Part of a small language model's weights.
Size: 10 layers, 36.2M parameters.
Architecture: learned positions, biases, tied embeddings.
Each number is 500 + 25 x the weight over its row's rms, rounded and kept within 0 to 999. Layers, rows and columns count from 0. Numbers have three digits each. The size before them is the row's rms in percent of the matrix's.

# layer 5 MLP up, 2048x512, rms 0.0325, rows 236-246, columns 128-255
100:485490510512506487511549514519556517474460523500497522497461520479530525469452501486458512581509551494538512506505527476475493488533498440528545468559492535518489505500514506517484465532500525498501504488555503472486504469506495494518515547464515504513546486534525509496535511502522521487483450496529503522527502481541502454518500491506560496493490473488527504536473448511545484508531
091:499506474508511477501512458505516501520484487505476551476479503519458522475489453535506556485440510505512482487491512475496497517498502512500499477532510536524485497507510526493485529494501495492520512505494529520540488499504523504507511478532536506457477479468551514484506494515514526462492502508524529473551590553503506506490516509490553522514474428518472437458511515476460464532466
103:509490489525514492473513528491502501490516484447505487489521556472508512465527539506529520486513531484450486476468511494508551503515464482488506471521478504479506570478511504527508487541510517518500458512533489555527477494532509522504468502496525496511472480497467508507489472495495539499507498469549541517514456530480483485450497470473544472482520483523509501536503523521463500503494
097:542523507485456494455503514526529507526548527538480444462508520459504496501452491495540529486460542508468508468518510519487567463504493481480504492519493519514531487512508504487479488467521514504485532505556511485522530505510487497495491503509507521512481514508509466492508473482530487534541445428488460484511525513491473501483512483507488494492510492512547492467509496509484522530531
092:496494518464507488489482511491522520514480493514539500518498503517478487470468498493531501499476517512527429438523527477519454529514452471505538522497497499498469480545532491492524513502510508516518485502512483509515473497526492502504454519503464500523503474490468537486507508487490515509508483549488454460518506508509485506465499494546420497467498470499514501493509520505559491481505
099:504517533469491561501441521474524522501525527527480494531502495504490499544512450537465530517498467480516474490528512484492487489510502513489528486545526582488469487505468506496457488485528495458478470483526514466502537467494522479457520524474485458524512527460515485504525504536546489501477500546516511539535495507509546484487530467532486525499553500512561487500480470484490441452514
095:499488483479500496516469536493504529495532515484501511505509492529468477471516528496556519476475469481481499523523479481547443492526492527479536473486485491478527528483483554517475491487465484490515524482480476514480490527526471460525498486494540478511446505481483478474478506480480461509501439486548509559514480514511507532464544517506522563481558432573494487488465519533491499523473
092:487523462443533473498500500513526469533517492484531487519478497479512535528482509488502488480482517482484483472534517504490532521469510485497521534492499452556488472494468494535514512493505475520498526536485549530530538468516518464469507516484550489533520496526483512520536481497503478502495504519483504492461511559507517492500503519488509542560476539494521482502478551482517476513518
102:468476466504499485471541535449514524544500502499539517433529509459516481500475501532526513472497447535508474557543520498480478506473529496494465519505491490528529482523497480526532463489504498467491503524502507499511495540525464494520508511508495498545507504475488486523488472499478455446521502552534514523541524525494517531448531505514516499457503524491553487562493524548463467520514
098:528518515502513485516508550523513450502503506559506511522486492486480496483496485541536498509517507513497487507505453473515499499492522485527463457447495528481486474502493526506517475461472511523484499509566478556466508521477474498489526444495517503520490497451472493494528490498453508512506449519470473492500511522528468488514509497492520501491487529479523463484506501474510479528514
099:509511485558517486518501522533495517532506465491474526454506508480491515512510503487539512491496522491486489508500507501492485465492534495556498469562481509463487510513531502541511530511566480500478506497474535449531510525535516483477456526526504454495513563510477513470546490507524490549508518498494480487488466489520489505488504500504513524525512494513526481491516485475524534529527
# layer 5 MLP down (transposed), 2048x512, rms 0.0325, rows 236-246, columns 128-255
093:500487510511506518491457477547521490479517493478531514512527480527476465471444494491486503491477496497531552500490551544513512531478499483466459466500495500489527518497499480506551497478500471494517554516479473474473491463483494455537483530487525476479497502500496501511553517443524520467482509471478471460449531523537537494493496546501497517483547471505495497442441491505494497483510
092:473529526476506469568459492449522479484524491511521486553489502451528523511509488501490419485534512506555492532511472510503496506486497483503485523488544514475471488509528578482503507484473527498477439486492464505525501479474513494486453509492512477498541465514477505456522496513494488532488494487496520546477529452527531467516511516477436515487458500506508512472512484495526543543489
110:509535480490479497493462559484488459496487496517497472522508551533507521550548523503512529498520494474492539482461553522521507535489504526482499452486495493490486531474475500468485483502526489490492480528473494551495450473526507499498539476491438458537519519488475473494475513502525504473492502491510521556497473496476505480483507505446495538466561474470489502505515504502527519505500
088:450512516520507457517524507495502457485503473433494478476508485496486482511536545475516505510511465507471488462485523492536469504498513476499497480481463482479501471480585472504511449562495505474525506499508497493440525478511478497515501480495489512500518526517518536452503481492503490524528446522501506486500481490487516495494562451489505512546475478504517514479498529505481488471498
090:504476489508543458505542518520488487515482456513497537523510501484491488468525502550468503575486486492544512475511495529519482475482485487508472470484532485456506494496537505481504504451530487472481535499505488452508498461498520542504492528480461505479532503533494508541506518488480524505489493477466495501505538487554480494501461484497564451481528453471475478519527499486528533496540
100:532531509485526489449465508489478482466499470487539526528485535496512462486469505500502482490527505507512486455452507546456510501501491471496498503497527542502497528478521528496556475495517476528476524510498501482497496499511449486516492491471439482494533508469518538496543472523524472511501486493502502496488478437434477493519520494569518499494511466523523530502507503528495467457522
092:422531444501462458499500435487506536479488499527530514538506520452525480468539469536467527492493501487537544486460478485509484508513469474546441514479502499543480498487508480519544564530472472484477470499536473512530493491510465503527507462497487544494511518467493470491516501544468496489490511483568506518482494506471446482467527518486516512523486486494476518468509513507518484493484
100:492494507489519479534512479560484469490532494471537486522476495498550502528472465487506526471494492544547476500536525515492498470526467471487563534468507467520516496449515531521503497527501466478492577500436528450518530443473470512499493537506512509478543488541473561515511489496501494512502483537501492474531509524546498523449481529493476520516538480487525525475448507483498520476505
108:498507512488510476568528557497509509499479505495504535462488498535505484509470517489507461517460508503500484481527509536521515488523500490550519515473482498532525531511528450518519515493455500464489435491464514485470488530525487474491495529514554511547471516517498471533495468509481490490500562473487473490499494497512473499494502490540514479522507501542531524563521479522497487497492
094:498502480474494533528513498487477474527539491517491509446507490512498492497523488485428448521507521501544448485514472495540515516519493491514460451539484543528523501489482507462520528509462502541557519509500506475511454488486492466509542474514495524529506516492524483469504454496490537520494533530495506524489492484489497502485484532506519454477499517518485486537487508535515436512475
099:479495504543558510555471484476477522516509518495524492526481516490494512510482477447473467463532462525516533532508472489506490511484525536495529515517496491515500500478551488513447490530521491518515509469478476472504493511507485472470477503477515496489470546463521487480514480496518496536523520494517508470496512482490500527532483467511501511494480457469486511496515456493507497495484